Weights of a small GPT-style language model, trained from scratch on English Wikipedia: RMSNorm before each block, learned positions.
Each number is 200 + 20 x the weight over its row's rms, rounded and kept within 0 to 999. Layers, rows and columns count from 0. The size before them is the row's rms in percent of the matrix's.

# up: layer 11 MLP up, 768x192, rms 0.166, rows 264-316, columns 128-191
# down: layer 11 MLP down (transposed), 768x192, rms 0.187, rows 264-315, columns 128-191
up264,094,224,195,220,209,195,186,177,166,175,229,212,186,173,162,202,202,225,248,179,210,200,209,167,210,224,189,218,224,178,197,195,206,186,216,189,186,207,210,185,188,189,155,192,186,244,143,210,208,262,213,216,193,183,203,179,153,204,215,215,213,208,220,180,197
down264,088,191,228,172,195,200,219,191,180,241,193,180,223,196,193,211,204,222,180,214,158,202,160,241,241,199,216,206,162,220,211,225,187,218,200,171,203,179,206,209,201,195,203,212,229,175,233,176,189,150,205,168,218,187,199,204,238,198,189,191,189,227,194,217,235
up265,097,201,215,226,198,228,206,235,234,240,191,188,217,180,223,187,206,183,227,240,180,212,221,206,214,165,201,203,178,208,186,182,194,186,201,202,152,188,224,177,221,192,205,224,182,195,181,169,207,179,206,189,254,200,212,224,236,176,212,182,198,191,243,187,261
down265,104,163,190,187,217,192,175,196,183,191,132,208,177,208,204,196,194,216,195,216,215,166,165,229,208,230,189,159,220,207,197,215,228,175,205,220,184,185,204,231,186,213,196,182,217,184,207,203,169,201,199,242,201,203,245,174,216,170,191,190,207,225,205,180,212
up266,096,243,180,242,184,224,225,202,181,202,221,202,186,192,207,204,202,154,201,169,213,246,213,201,206,184,183,193,214,229,194,177,154,209,230,181,182,224,184,169,193,205,219,189,204,167,189,218,226,208,162,219,173,170,231,180,192,196,199,189,211,209,241,245,204
down266,099,186,217,223,216,180,211,206,201,192,178,254,236,205,220,222,220,199,182,222,224,180,211,208,184,180,213,202,155,204,189,249,213,203,210,208,197,199,212,187,214,206,220,209,201,200,208,199,207,168,215,143,229,205,189,217,211,213,220,185,206,228,199,169,202
up267,100,231,197,234,211,192,190,211,163,215,245,196,212,195,184,211,197,212,181,172,214,218,205,236,189,181,209,216,172,184,184,194,204,189,178,176,195,225,188,193,216,200,223,191,206,214,220,187,172,179,207,218,183,169,208,214,216,205,202,227,193,191,217,183,168
down267,099,226,166,190,204,181,186,237,195,188,151,216,179,173,192,203,221,188,188,259,225,193,184,173,198,200,230,175,206,213,234,184,228,213,212,149,201,182,187,205,198,208,192,232,217,199,221,183,161,226,194,212,225,173,220,228,215,213,158,200,214,217,242,186,203
up268,088,152,227,181,216,196,150,192,192,240,218,209,236,189,191,162,200,248,200,177,206,188,210,199,249,216,211,197,205,206,197,190,200,168,226,199,213,254,201,205,234,183,200,177,193,202,214,203,187,194,189,203,209,179,201,189,188,210,195,223,190,219,182,166,191
down268,096,221,174,203,200,207,235,209,179,180,191,184,211,199,176,188,184,153,207,226,199,218,171,191,209,177,194,206,203,211,184,208,179,190,194,228,212,218,229,188,188,190,206,232,220,207,227,192,215,171,178,182,233,204,210,189,193,265,150,163,193,228,184,203,201
up269,099,202,192,192,212,196,182,208,233,207,203,231,192,209,199,192,203,215,220,202,177,212,195,186,187,208,178,221,198,263,182,221,184,208,197,219,200,216,183,163,187,171,218,218,207,225,228,189,216,210,207,196,224,238,181,174,178,206,172,213,180,219,219,201,184
down269,096,197,223,196,236,185,197,216,214,195,193,199,164,176,234,197,183,217,238,192,217,198,203,224,217,204,219,177,206,208,151,169,183,204,215,211,235,193,196,193,185,212,177,179,224,203,198,203,161,256,238,202,163,193,195,186,202,212,217,217,202,161,210,238,194
up270,101,185,209,230,195,245,177,215,193,174,247,179,206,183,196,186,201,218,258,183,235,209,158,192,222,198,196,192,252,201,204,197,186,219,209,230,209,213,192,215,204,189,173,214,207,236,229,145,196,200,163,183,223,194,197,207,221,203,208,215,207,236,177,226,222
down270,102,244,196,162,224,219,183,189,193,205,169,185,199,238,196,220,195,183,234,235,192,180,228,190,202,218,220,229,244,206,203,171,214,183,180,229,207,175,230,219,210,213,239,230,223,204,204,229,213,188,209,202,191,205,204,195,183,161,202,213,175,234,230,208,211
up271,100,207,222,167,203,195,209,159,223,179,233,189,220,203,176,181,200,226,200,208,197,182,169,195,209,208,158,197,194,172,178,213,190,194,227,183,188,189,200,171,241,172,168,235,201,182,222,190,160,202,183,183,217,195,162,201,209,217,176,170,220,225,188,196,166
down271,098,230,157,225,204,206,222,241,206,214,181,197,190,173,206,214,201,203,143,186,194,181,199,204,217,201,213,219,243,210,181,195,232,221,197,182,208,199,198,189,166,206,213,189,166,193,210,204,192,213,220,161,179,210,177,193,169,187,202,227,173,194,182,211,220
up272,096,171,199,211,225,187,161,184,187,225,164,224,215,215,234,194,186,190,210,197,193,170,202,171,207,207,206,164,200,158,185,179,165,171,203,213,191,191,206,208,233,169,206,191,155,181,217,248,187,193,230,152,207,181,188,202,219,190,211,187,201,201,195,249,220
down272,101,237,199,222,197,223,201,198,204,195,180,199,210,189,196,179,191,186,224,213,184,199,215,217,194,192,210,213,217,222,206,177,215,169,249,187,222,192,201,185,211,175,181,220,238,198,162,191,196,222,224,230,170,200,175,233,198,192,235,171,214,204,231,191,212
up273,106,188,208,207,205,175,179,182,175,195,195,215,213,191,212,132,205,169,218,218,206,204,166,214,188,192,221,221,204,171,177,201,198,191,198,193,219,224,218,206,194,200,223,202,206,218,187,202,184,175,163,182,175,201,158,195,234,172,189,193,204,199,239,196,203
down273,107,173,230,211,200,172,193,184,211,193,197,223,206,179,219,178,208,150,269,214,199,219,189,189,212,240,185,196,225,193,206,174,207,229,179,194,188,185,216,184,193,195,174,207,208,190,179,193,200,194,201,209,217,199,195,202,217,174,215,198,200,222,181,190,194
up274,100,230,184,198,189,167,211,202,205,181,174,160,214,202,203,219,181,226,204,215,182,188,194,179,205,207,204,196,190,185,175,229,231,206,204,216,181,183,143,218,207,239,178,177,214,207,183,183,235,194,180,225,193,211,195,155,226,207,255,184,215,175,240,198,203
down274,104,186,208,206,207,220,205,203,190,164,203,224,224,216,210,208,190,210,178,198,196,166,189,180,200,169,176,208,208,206,187,166,173,202,199,180,218,259,210,181,206,200,164,179,199,201,201,206,162,191,237,159,220,198,184,247,243,200,190,196,202,209,189,162,211
up275,099,201,201,191,203,198,200,188,187,204,202,227,218,157,186,212,185,222,218,210,221,217,203,166,205,171,191,166,201,208,220,209,187,197,224,220,188,196,227,201,191,197,253,189,209,215,203,188,203,209,191,235,203,201,214,211,255,216,149,164,222,220,221,227,205
down275,074,249,192,193,215,202,246,174,219,165,230,222,191,210,237,173,192,214,155,203,163,195,198,200,213,179,183,199,177,213,179,222,205,197,212,220,193,172,208,210,172,181,186,199,211,188,207,238,221,194,188,188,163,222,193,171,231,212,170,182,158,183,193,165,190
up276,102,215,211,174,194,208,205,213,193,192,184,234,214,178,194,221,225,153,220,212,196,216,183,233,177,199,167,207,208,192,216,212,180,214,188,165,176,234,186,206,201,156,203,195,208,238,230,219,199,200,219,173,222,185,215,186,192,194,172,205,213,182,201,181,197
down276,098,187,209,205,222,191,198,181,204,221,226,207,164,196,194,165,164,214,190,256,186,188,223,140,210,204,213,175,190,204,161,228,191,176,207,233,232,222,188,225,185,198,237,187,227,191,199,207,192,218,221,208,190,211,177,188,212,187,207,206,212,200,202,193,211
up277,099,176,196,188,203,185,196,225,228,207,157,199,203,207,223,217,161,205,195,182,192,244,186,184,197,186,232,197,251,200,163,196,200,200,235,235,206,218,205,192,196,217,198,193,179,233,204,187,159,204,223,194,201,159,167,200,194,197,222,161,209,199,223,180,211
down277,104,165,188,196,221,201,217,192,200,194,218,185,195,201,196,166,206,168,202,191,208,169,201,243,201,224,198,208,176,208,169,184,215,177,155,199,178,199,196,203,236,207,205,182,209,200,141,218,204,223,186,199,193,199,208,218,196,203,180,214,216,169,239,209,183
up278,100,199,205,184,213,189,212,200,216,183,196,182,218,196,206,211,194,211,147,206,178,201,167,197,195,226,150,167,182,203,199,171,183,191,216,235,222,192,204,194,187,200,217,227,187,229,222,199,210,224,199,231,239,235,186,183,187,188,204,220,210,217,198,210,203
down278,098,200,197,193,215,208,182,228,218,203,166,228,212,208,215,197,184,203,213,170,200,155,181,204,208,252,206,213,218,235,205,220,221,219,210,222,230,224,213,192,219,181,213,213,202,201,195,173,201,199,199,202,185,213,182,199,178,222,175,198,200,182,191,180,202
up279,096,195,147,180,216,212,194,202,207,212,214,234,204,185,237,210,172,217,195,196,187,181,223,194,219,173,196,194,208,183,217,210,231,166,200,198,205,227,181,206,215,191,237,230,233,205,186,213,214,207,222,203,167,207,217,176,168,207,173,161,198,200,178,211,176
down279,092,195,211,182,199,194,243,188,220,181,202,177,201,210,187,200,219,175,177,183,200,217,170,230,175,215,187,171,211,205,206,197,152,189,280,191,221,174,192,207,218,239,171,187,199,236,212,197,203,204,203,181,207,191,189,212,215,200,222,221,204,221,217,197,196
up280,099,192,188,221,200,204,203,212,198,171,175,165,201,219,249,199,184,208,181,201,199,242,176,162,176,199,212,216,233,154,172,198,196,206,211,189,213,202,215,218,214,232,174,168,178,205,222,207,191,188,193,217,214,186,195,206,207,196,215,202,206,199,200,199,217
down280,101,173,178,244,214,209,214,176,221,211,198,209,184,184,189,203,220,233,227,200,221,159,180,227,205,192,196,195,178,192,181,195,228,181,206,220,191,174,149,194,191,148,210,253,190,207,220,211,217,208,216,188,216,219,182,186,202,181,221,239,217,228,166,189,155
up281,106,206,175,190,213,210,233,190,224,207,207,186,204,217,233,179,208,189,179,182,205,226,180,186,245,199,219,229,256,203,192,220,213,197,222,209,223,191,196,175,223,236,233,173,236,217,183,193,193,209,179,214,202,197,203,180,202,196,190,167,193,227,223,212,201
down281,087,191,188,207,191,240,193,235,187,197,199,231,195,172,217,201,181,200,203,187,205,200,205,204,192,206,188,191,195,165,219,220,181,245,219,228,203,177,190,182,184,213,167,177,199,196,213,210,208,206,190,202,197,204,202,223,183,210,234,213,217,208,195,200,148
up282,097,174,203,226,205,196,233,192,187,187,188,188,195,201,204,192,184,227,168,174,214,203,179,201,250,194,177,202,191,206,192,176,197,222,168,181,193,170,194,161,191,194,204,200,215,223,235,216,233,147,216,202,224,198,220,201,215,219,204,176,208,172,211,233,218
down282,096,235,156,196,221,162,200,178,217,211,187,209,201,203,192,193,211,192,215,197,170,230,199,204,172,196,214,194,239,197,194,192,171,190,159,164,237,145,216,207,199,177,184,169,225,219,188,216,201,203,212,161,132,202,172,182,180,223,199,196,194,197,173,206,216
up283,103,166,169,231,217,196,209,193,199,189,191,201,185,176,197,199,172,189,250,171,169,193,182,198,226,172,185,214,185,210,224,208,219,245,174,220,238,219,144,194,196,193,165,186,183,209,253,169,169,228,185,201,172,220,208,197,225,205,203,190,221,185,227,217,185
down283,107,175,223,221,218,209,198,227,195,220,197,178,211,217,232,189,197,201,212,153,245,172,183,208,214,205,200,212,222,221,212,196,227,203,181,198,190,198,185,232,189,206,218,218,170,200,179,214,204,204,217,163,200,174,199,195,183,195,182,204,182,264,243,207,198
up284,102,203,174,213,185,218,213,202,206,192,161,183,204,203,190,178,174,186,193,213,219,167,205,210,204,214,196,199,182,217,213,181,189,212,168,179,177,206,232,189,226,206,227,184,211,214,196,206,180,182,180,204,215,197,218,207,247,215,148,215,184,228,188,174,243
down284,099,216,194,189,216,177,236,200,209,208,200,190,194,168,220,189,167,184,250,149,161,195,212,211,194,193,233,192,217,199,180,179,214,210,198,189,172,186,196,200,183,201,194,227,180,173,207,162,214,175,203,203,203,220,176,213,200,215,190,204,212,237,204,248,204
up285,101,191,199,174,193,194,203,225,216,211,218,212,233,196,210,199,189,180,208,210,205,198,209,247,198,185,203,185,201,192,213,206,203,180,212,197,199,195,173,160,179,220,194,189,219,210,208,184,176,187,191,195,199,203,194,190,201,192,193,220,236,188,185,202,198
down285,103,219,195,222,205,177,220,121,227,207,208,160,199,195,182,205,236,223,206,252,174,192,167,193,214,201,200,219,217,208,189,170,226,185,188,206,213,189,166,202,199,182,198,215,156,201,194,209,187,202,223,238,203,167,183,206,176,220,197,232,201,204,198,196,217
up286,101,224,243,176,187,191,218,183,170,202,185,217,233,200,186,199,178,197,211,220,191,189,225,187,186,167,173,213,223,220,198,190,186,220,186,170,191,186,185,198,205,200,200,201,181,204,142,208,182,212,210,197,213,198,181,200,193,198,192,221,181,212,245,247,202
down286,096,202,199,215,200,189,192,222,250,202,209,201,195,209,182,176,203,182,170,144,172,174,221,190,192,208,192,203,180,203,191,222,215,204,204,190,204,203,211,210,164,245,211,204,208,161,210,177,188,159,187,187,213,191,228,184,196,220,213,198,209,226,181,173,210
up287,114,183,168,214,211,216,180,216,190,183,177,171,218,168,175,184,202,231,232,166,217,215,205,205,184,183,216,185,191,194,219,188,183,163,207,196,196,182,173,187,202,198,173,188,233,222,253,206,189,186,193,184,219,200,179,203,188,206,192,191,226,201,215,215,193
down287,107,208,182,195,231,172,208,186,177,200,168,197,185,206,197,180,192,220,222,202,198,203,236,201,184,230,174,175,164,212,207,185,204,193,239,183,197,184,175,215,165,211,200,184,203,216,211,211,198,210,181,188,217,214,195,205,197,196,244,210,196,171,204,234,160
up288,095,193,185,215,230,192,202,211,210,223,214,222,195,209,212,190,237,215,217,193,166,202,147,189,216,173,159,179,195,211,207,197,231,172,212,218,175,202,211,193,218,218,189,196,208,188,170,213,206,216,191,190,187,191,201,171,208,171,200,211,192,203,199,219,227
down288,087,192,183,200,189,190,209,174,199,195,186,197,227,223,159,200,178,222,163,195,210,194,186,191,238,223,197,177,175,191,239,209,218,195,180,143,234,190,199,220,144,155,187,186,191,167,241,214,206,223,186,203,217,180,198,159,193,209,219,194,200,178,189,189,214
up289,097,201,207,204,200,240,175,217,181,184,238,218,191,240,223,184,218,229,215,217,205,151,197,180,210,242,205,170,218,222,173,184,168,186,178,188,168,224,193,210,229,168,235,209,211,202,207,178,196,213,190,171,235,182,175,187,204,210,199,193,193,175,200,196,186
down289,101,193,176,209,200,227,216,179,222,221,194,217,210,208,196,216,190,212,186,185,205,184,206,222,169,182,209,241,235,188,183,216,177,192,221,195,214,187,178,211,225,182,209,217,214,198,172,229,192,194,200,213,150,227,229,229,201,182,191,245,186,196,197,168,183
up290,091,221,188,199,256,201,225,198,225,207,199,185,238,202,188,185,197,195,222,216,208,232,251,206,188,222,186,199,164,202,184,172,208,173,231,185,209,214,219,204,136,183,199,202,213,240,251,176,212,211,213,177,200,228,185,194,201,195,199,190,176,224,209,219,211
down290,091,215,190,205,201,251,215,188,222,190,205,164,226,184,242,194,238,184,219,220,187,220,198,202,224,192,204,207,262,218,188,223,193,182,230,251,217,206,176,185,213,178,224,176,186,185,168,194,168,183,198,187,212,216,170,232,204,171,203,183,182,166,198,192,180
up291,101,178,218,170,211,152,217,193,201,206,190,184,157,199,233,168,233,221,190,198,200,210,206,159,215,161,193,212,194,194,198,217,199,199,208,231,178,175,231,217,219,169,167,193,207,203,234,204,214,193,208,210,232,179,232,178,203,194,207,198,222,183,226,191,235
down291,094,233,180,211,212,235,213,230,184,157,196,196,173,225,200,235,167,210,187,192,224,208,206,214,213,233,172,209,174,191,219,218,219,197,209,192,194,210,184,180,227,184,229,207,183,197,207,246,194,182,232,208,200,225,198,205,220,194,198,214,177,208,201,197,222
up292,095,187,190,179,228,208,171,220,179,188,197,211,206,195,198,180,180,204,219,172,198,203,228,199,193,164,227,233,198,187,227,200,206,218,231,211,204,197,232,197,188,175,203,226,189,181,211,179,174,183,204,199,191,158,201,221,174,196,192,197,191,227,261,203,215
down292,113,217,212,197,217,187,191,192,232,243,222,230,188,229,192,163,247,180,197,196,194,204,201,196,189,211,231,208,185,207,215,197,207,236,168,200,192,189,198,178,195,220,205,187,185,223,184,211,220,193,202,216,200,225,209,186,207,205,204,218,192,204,153,202,165
up293,107,221,241,210,175,208,190,200,196,189,245,207,163,177,198,222,188,181,188,177,196,192,183,234,201,181,188,211,197,197,219,218,205,210,192,197,193,213,186,211,206,188,209,177,214,175,185,216,249,210,219,198,218,180,174,204,195,202,193,207,192,209,211,210,234
down293,103,232,193,222,225,230,212,203,186,216,205,218,238,235,242,235,190,188,201,191,247,205,179,187,221,195,180,207,206,175,254,210,171,199,170,228,169,228,181,241,201,189,216,201,191,197,191,190,211,206,231,201,190,194,200,203,204,205,229,215,218,177,198,186,191
up294,090,185,197,186,187,202,185,187,231,213,194,211,165,179,213,177,212,213,153,180,204,208,188,210,244,189,227,205,200,193,192,193,202,241,209,181,194,239,234,205,208,223,220,196,208,199,213,202,217,227,204,204,177,182,203,205,172,217,174,172,213,186,181,184,199
down294,101,214,221,184,197,216,196,216,207,189,201,185,220,208,206,177,184,201,203,218,173,179,233,212,183,200,219,170,212,169,213,185,202,170,194,206,241,208,202,193,177,187,178,182,204,182,200,171,176,179,207,207,180,201,190,216,245,191,215,250,174,188,200,223,230
up295,098,244,173,205,198,162,214,192,226,187,205,178,197,212,240,182,235,216,193,186,207,212,225,198,232,186,190,192,193,152,215,168,192,187,184,196,221,219,220,195,223,202,192,199,193,170,190,241,192,178,175,184,193,194,173,223,192,174,168,210,198,213,222,196,189
down295,099,278,209,204,179,197,198,181,260,198,200,199,172,176,202,201,216,207,227,205,190,224,218,180,166,196,184,233,214,222,233,213,232,202,207,188,213,158,203,180,173,167,214,204,186,216,175,229,227,192,200,205,203,195,179,199,138,143,202,195,196,188,186,186,207
up296,098,164,195,226,192,158,205,171,182,201,213,200,198,206,191,177,159,203,208,222,212,195,179,194,217,223,218,198,228,204,193,206,206,180,176,242,223,197,186,234,182,223,197,225,204,202,165,197,227,210,204,213,217,177,222,229,222,192,201,214,206,188,205,217,134
down296,097,235,228,183,202,205,177,196,213,222,203,173,204,167,224,209,202,220,170,158,205,185,213,211,188,198,187,251,197,192,198,213,225,190,221,175,171,177,223,173,211,163,162,182,211,181,229,180,221,204,206,195,185,204,191,155,201,188,202,193,187,174,164,196,209
up297,097,212,195,229,206,219,227,217,179,208,189,195,198,169,189,195,224,169,214,212,193,190,211,200,170,244,199,206,188,224,232,187,182,167,204,213,223,201,198,195,198,190,217,177,190,209,169,236,180,197,154,179,196,197,214,213,198,202,202,202,178,227,204,169,211
down297,100,189,193,216,197,178,203,206,155,178,220,202,187,174,228,182,200,194,196,201,195,193,205,202,227,193,188,218,201,180,182,163,191,245,198,196,190,164,208,182,238,186,188,213,214,203,172,199,181,211,198,181,204,211,184,215,196,199,198,229,217,188,196,225,192
up298,090,190,199,189,220,198,218,241,221,216,252,220,208,216,174,164,231,200,169,188,140,188,232,182,196,177,164,194,233,207,169,234,184,193,235,223,218,174,219,226,176,195,217,172,193,208,195,201,206,212,191,209,214,216,201,212,191,182,215,192,207,203,196,207,207
down298,096,214,220,214,155,208,191,193,173,206,178,189,207,228,230,203,164,199,244,225,216,194,201,256,222,187,189,197,237,189,217,225,178,199,193,188,204,216,205,213,193,181,189,214,178,175,241,229,188,205,196,214,186,196,186,188,232,194,210,220,170,241,184,227,246
up299,100,208,233,205,175,187,166,211,178,197,202,207,216,161,207,228,197,160,232,253,187,176,204,207,249,195,196,203,179,225,196,216,216,193,199,181,197,188,197,179,198,193,182,237,207,199,188,202,168,177,206,177,190,193,206,178,212,234,193,172,208,181,179,211,216
down299,102,187,223,216,178,200,214,224,204,211,215,192,182,187,195,192,210,220,203,209,192,221,189,195,179,198,216,181,184,191,246,176,157,220,186,197,160,200,158,223,229,189,212,181,204,237,214,235,190,215,215,204,212,219,207,211,222,223,214,198,183,176,191,210,215
up300,099,216,204,205,222,167,187,231,200,220,217,177,195,195,192,174,189,218,215,208,207,174,188,187,199,184,210,203,155,210,170,220,208,206,169,210,192,183,219,200,180,199,188,187,193,220,214,180,191,173,194,163,174,211,168,214,216,217,209,197,219,181,187,188,212
down300,099,226,209,205,232,197,194,184,214,208,205,222,192,172,183,182,204,169,202,173,195,192,235,239,200,207,239,194,236,182,191,183,192,210,208,182,191,214,198,184,220,180,164,223,215,217,177,196,227,184,162,192,163,159,242,214,196,169,179,162,190,200,188,218,192
up301,094,164,251,173,190,223,238,215,199,172,205,208,201,164,197,192,214,174,211,205,216,160,217,198,193,181,186,205,192,228,210,156,202,185,176,209,193,224,208,213,197,169,224,190,202,186,234,192,222,211,150,179,157,209,194,191,211,211,207,198,179,194,212,170,206
down301,094,185,178,224,209,191,185,215,212,192,208,196,179,218,234,193,199,198,166,211,157,220,159,187,229,174,209,225,222,193,192,190,205,194,196,172,158,201,177,236,187,225,200,184,201,166,180,236,180,203,194,207,211,187,198,212,196,188,211,196,227,216,198,183,180
up302,102,192,218,203,193,224,207,195,182,193,183,193,211,201,199,217,180,192,184,204,186,161,208,180,191,192,181,202,206,200,200,149,211,183,203,218,199,210,223,206,157,194,185,222,212,192,229,203,201,225,222,204,180,178,201,221,182,192,201,217,181,216,224,199,221
down302,100,213,192,178,225,204,210,205,199,217,210,162,217,201,216,176,194,255,203,205,209,182,210,166,195,194,221,213,229,146,204,226,202,221,203,167,170,186,193,182,207,222,197,202,217,233,228,199,189,194,202,164,209,224,173,184,156,201,188,162,201,186,180,234,168
up303,107,200,191,204,220,187,175,222,197,224,163,193,207,202,217,176,222,211,208,186,230,215,194,191,169,177,198,196,223,214,167,192,197,186,248,183,206,200,203,192,226,175,206,209,225,237,201,204,223,187,163,180,222,206,188,222,184,222,216,237,210,209,208,221,193
down303,107,200,168,194,192,174,217,208,195,185,207,232,227,177,204,223,184,219,221,204,215,188,182,180,225,155,162,178,233,197,191,227,237,213,207,190,223,219,167,163,236,196,198,203,240,158,189,154,199,214,213,206,211,217,170,192,218,190,208,197,228,182,169,201,196
up304,097,212,211,258,186,232,194,181,202,206,182,218,161,195,215,167,217,205,194,181,213,208,239,184,200,197,204,211,189,210,193,214,172,192,201,195,176,174,208,205,183,206,217,154,182,185,178,195,215,191,189,227,226,211,191,179,228,195,219,170,177,174,213,191,180
down304,094,194,206,193,175,208,185,226,203,194,222,195,205,174,233,224,173,179,172,241,174,194,183,207,210,204,228,243,194,167,180,189,223,189,189,174,213,212,214,197,226,215,175,193,189,198,188,197,198,207,190,199,213,176,170,168,206,200,186,193,195,205,210,209,215
up305,102,200,211,233,163,226,152,199,213,194,187,153,199,168,213,200,224,193,189,191,195,247,183,198,172,198,206,211,235,179,204,224,197,194,211,225,212,188,215,207,190,205,213,223,189,199,187,198,216,222,201,193,202,204,227,204,207,204,187,223,212,162,199,206,189
down305,118,212,200,177,184,207,187,212,167,220,211,172,199,204,202,183,211,201,216,187,219,218,185,216,200,189,185,202,193,177,219,208,156,193,218,194,198,208,191,198,195,174,189,190,219,223,162,208,226,191,237,216,197,240,225,213,219,197,190,200,174,217,187,219,177
up306,104,211,208,218,164,160,218,194,171,169,186,186,250,234,215,206,219,198,207,197,173,196,194,203,186,193,205,192,218,201,205,207,176,187,203,214,215,204,188,180,173,222,216,188,182,228,208,213,183,189,210,184,186,180,205,175,172,192,207,212,201,194,215,163,220
down306,100,210,194,184,179,213,204,197,225,207,212,204,176,250,191,197,150,215,183,229,209,209,189,202,185,198,239,175,216,163,204,201,196,215,193,199,221,214,192,174,185,233,200,210,194,175,205,206,213,211,201,204,185,209,172,185,209,239,151,205,200,180,205,199,221
up307,097,221,179,187,170,167,179,194,167,210,171,217,180,206,215,171,196,203,221,208,230,173,224,197,218,193,204,186,207,171,212,206,212,196,188,234,188,227,223,221,228,190,238,178,230,206,187,187,212,214,200,207,165,233,237,195,211,200,216,212,215,202,180,238,211
down307,096,189,173,208,210,197,205,203,185,224,149,222,198,194,188,211,204,185,212,206,194,204,185,200,209,211,249,159,164,216,216,227,207,220,178,185,217,204,213,196,199,218,208,199,222,252,159,195,209,197,229,176,200,191,169,190,177,202,182,205,162,205,201,174,231
up308,105,204,172,212,186,179,219,212,199,207,191,202,197,214,222,233,188,167,186,225,228,146,186,206,199,199,215,202,210,212,236,218,171,203,187,211,172,204,214,251,181,215,187,182,206,173,214,218,185,215,216,179,194,185,201,195,227,200,187,187,165,200,199,222,189
down308,110,153,238,169,225,227,192,204,223,188,194,195,207,177,230,222,192,220,233,171,178,218,226,220,224,183,166,196,203,190,194,199,219,200,165,177,210,217,218,169,228,230,191,173,227,206,190,177,210,186,201,175,202,201,195,187,224,199,193,200,207,170,190,191,201
up309,099,173,210,196,222,204,217,196,205,221,199,193,213,231,232,228,216,201,193,200,179,206,217,211,211,179,217,208,192,196,212,223,224,233,187,191,145,230,197,211,203,188,201,228,222,223,201,192,194,211,220,184,231,181,223,184,215,189,208,208,157,230,188,148,212
down309,107,218,197,181,174,247,191,196,208,237,209,232,187,195,203,202,218,194,230,138,217,174,206,221,182,196,215,218,194,191,226,202,221,201,192,192,238,199,234,176,206,243,194,201,193,195,178,194,192,209,208,217,207,213,204,218,212,202,210,187,198,218,197,212,178
up310,101,205,222,205,204,168,196,222,199,179,201,240,214,213,202,191,179,225,218,156,181,194,216,206,209,207,200,193,187,213,196,201,227,187,231,197,173,218,192,247,188,200,196,204,208,189,186,207,198,237,193,198,213,176,202,220,192,183,208,228,227,204,257,216,173
down310,109,178,232,197,188,212,192,200,155,179,231,217,194,184,190,256,205,179,174,228,187,222,203,185,184,188,215,194,179,209,221,195,152,191,213,172,188,210,183,179,229,201,222,185,204,205,205,197,177,211,213,176,193,201,168,204,160,161,205,198,179,189,196,192,200
up311,103,191,196,216,190,226,195,227,214,197,146,211,209,160,182,196,189,221,239,199,144,209,191,180,181,190,179,176,216,169,172,226,214,178,182,220,198,225,208,190,202,199,187,197,150,212,206,220,184,237,200,185,214,218,210,235,201,201,189,213,174,191,216,219,175
down311,101,188,195,217,199,178,225,187,208,235,232,194,189,218,201,193,197,176,173,231,187,201,222,190,206,221,194,194,192,179,168,171,168,218,236,197,223,186,216,179,189,200,237,187,216,225,142,190,195,218,187,196,201,207,192,186,235,199,190,182,177,200,203,186,215
up312,108,174,156,199,194,195,204,225,230,186,190,234,215,195,204,210,184,193,182,221,159,213,197,212,152,171,235,230,202,230,176,237,195,232,220,206,202,170,214,232,202,217,177,171,209,177,218,200,197,209,157,249,209,199,194,196,181,202,209,203,204,205,169,176,190
down312,098,190,177,226,193,195,200,176,206,194,199,174,190,190,213,219,210,213,198,185,214,176,212,207,200,194,203,214,158,174,189,214,205,180,177,156,165,209,219,250,203,173,195,171,206,193,214,182,223,182,203,219,191,211,218,188,191,203,191,186,194,195,207,218,166
up313,095,194,199,222,218,221,175,190,226,159,201,180,211,179,180,179,214,193,216,170,189,187,214,222,224,217,179,182,178,219,211,194,204,185,181,205,206,211,204,214,207,169,195,173,234,181,207,165,186,191,166,173,223,207,210,169,208,217,186,213,134,189,192,199,187
down313,092,169,164,195,199,178,197,183,196,232,198,216,216,260,204,201,199,248,186,256,235,152,210,194,185,205,228,227,185,200,193,215,179,192,239,233,192,185,168,232,218,213,198,170,208,195,198,222,208,199,220,194,211,185,185,199,212,199,196,197,231,197,171,189,177
up314,100,224,208,178,183,201,216,194,183,193,225,187,236,183,195,221,202,240,190,203,200,179,192,189,191,214,215,215,197,217,208,200,214,191,176,220,229,174,192,213,205,206,203,164,237,209,225,204,211,175,213,194,222,175,160,196,213,191,218,191,202,189,193,230,199
down314,097,205,216,194,225,190,188,171,219,213,195,186,215,189,209,170,183,224,171,222,197,179,197,238,169,209,198,220,173,180,192,194,210,207,199,165,213,198,183,218,202,243,167,246,180,190,260,222,213,218,220,179,183,207,186,204,201,191,196,225,203,192,182,202,171
up315,103,182,171,187,236,202,212,212,224,201,169,188,209,172,164,180,206,238,214,192,190,185,177,247,196,160,167,230,225,191,207,207,199,246,190,182,192,215,222,205,181,192,226,142,202,173,213,210,174,221,191,227,190,227,199,201,202,222,162,208,225,192,201,220,182
down315,102,237,178,230,188,222,168,178,209,199,191,235,200,200,223,227,200,219,187,252,214,185,214,183,177,224,221,198,191,153,221,188,182,183,209,194,209,239,190,205,176,196,208,199,214,224,198,231,191,186,209,208,195,231,199,154,165,189,208,189,186,204,177,197,224
up316,100,210,201,239,220,198,189,204,173,231,207,218,165,165,190,167,173,193,193,190,171,196,178,182,225,187,203,218,215,184,206,218,222,183,213,172,193,201,228,163,219,223,190,192,189,193,193,198,203,186,162,188,237,225,179,177,203,204,206,202,180,199,220,207,206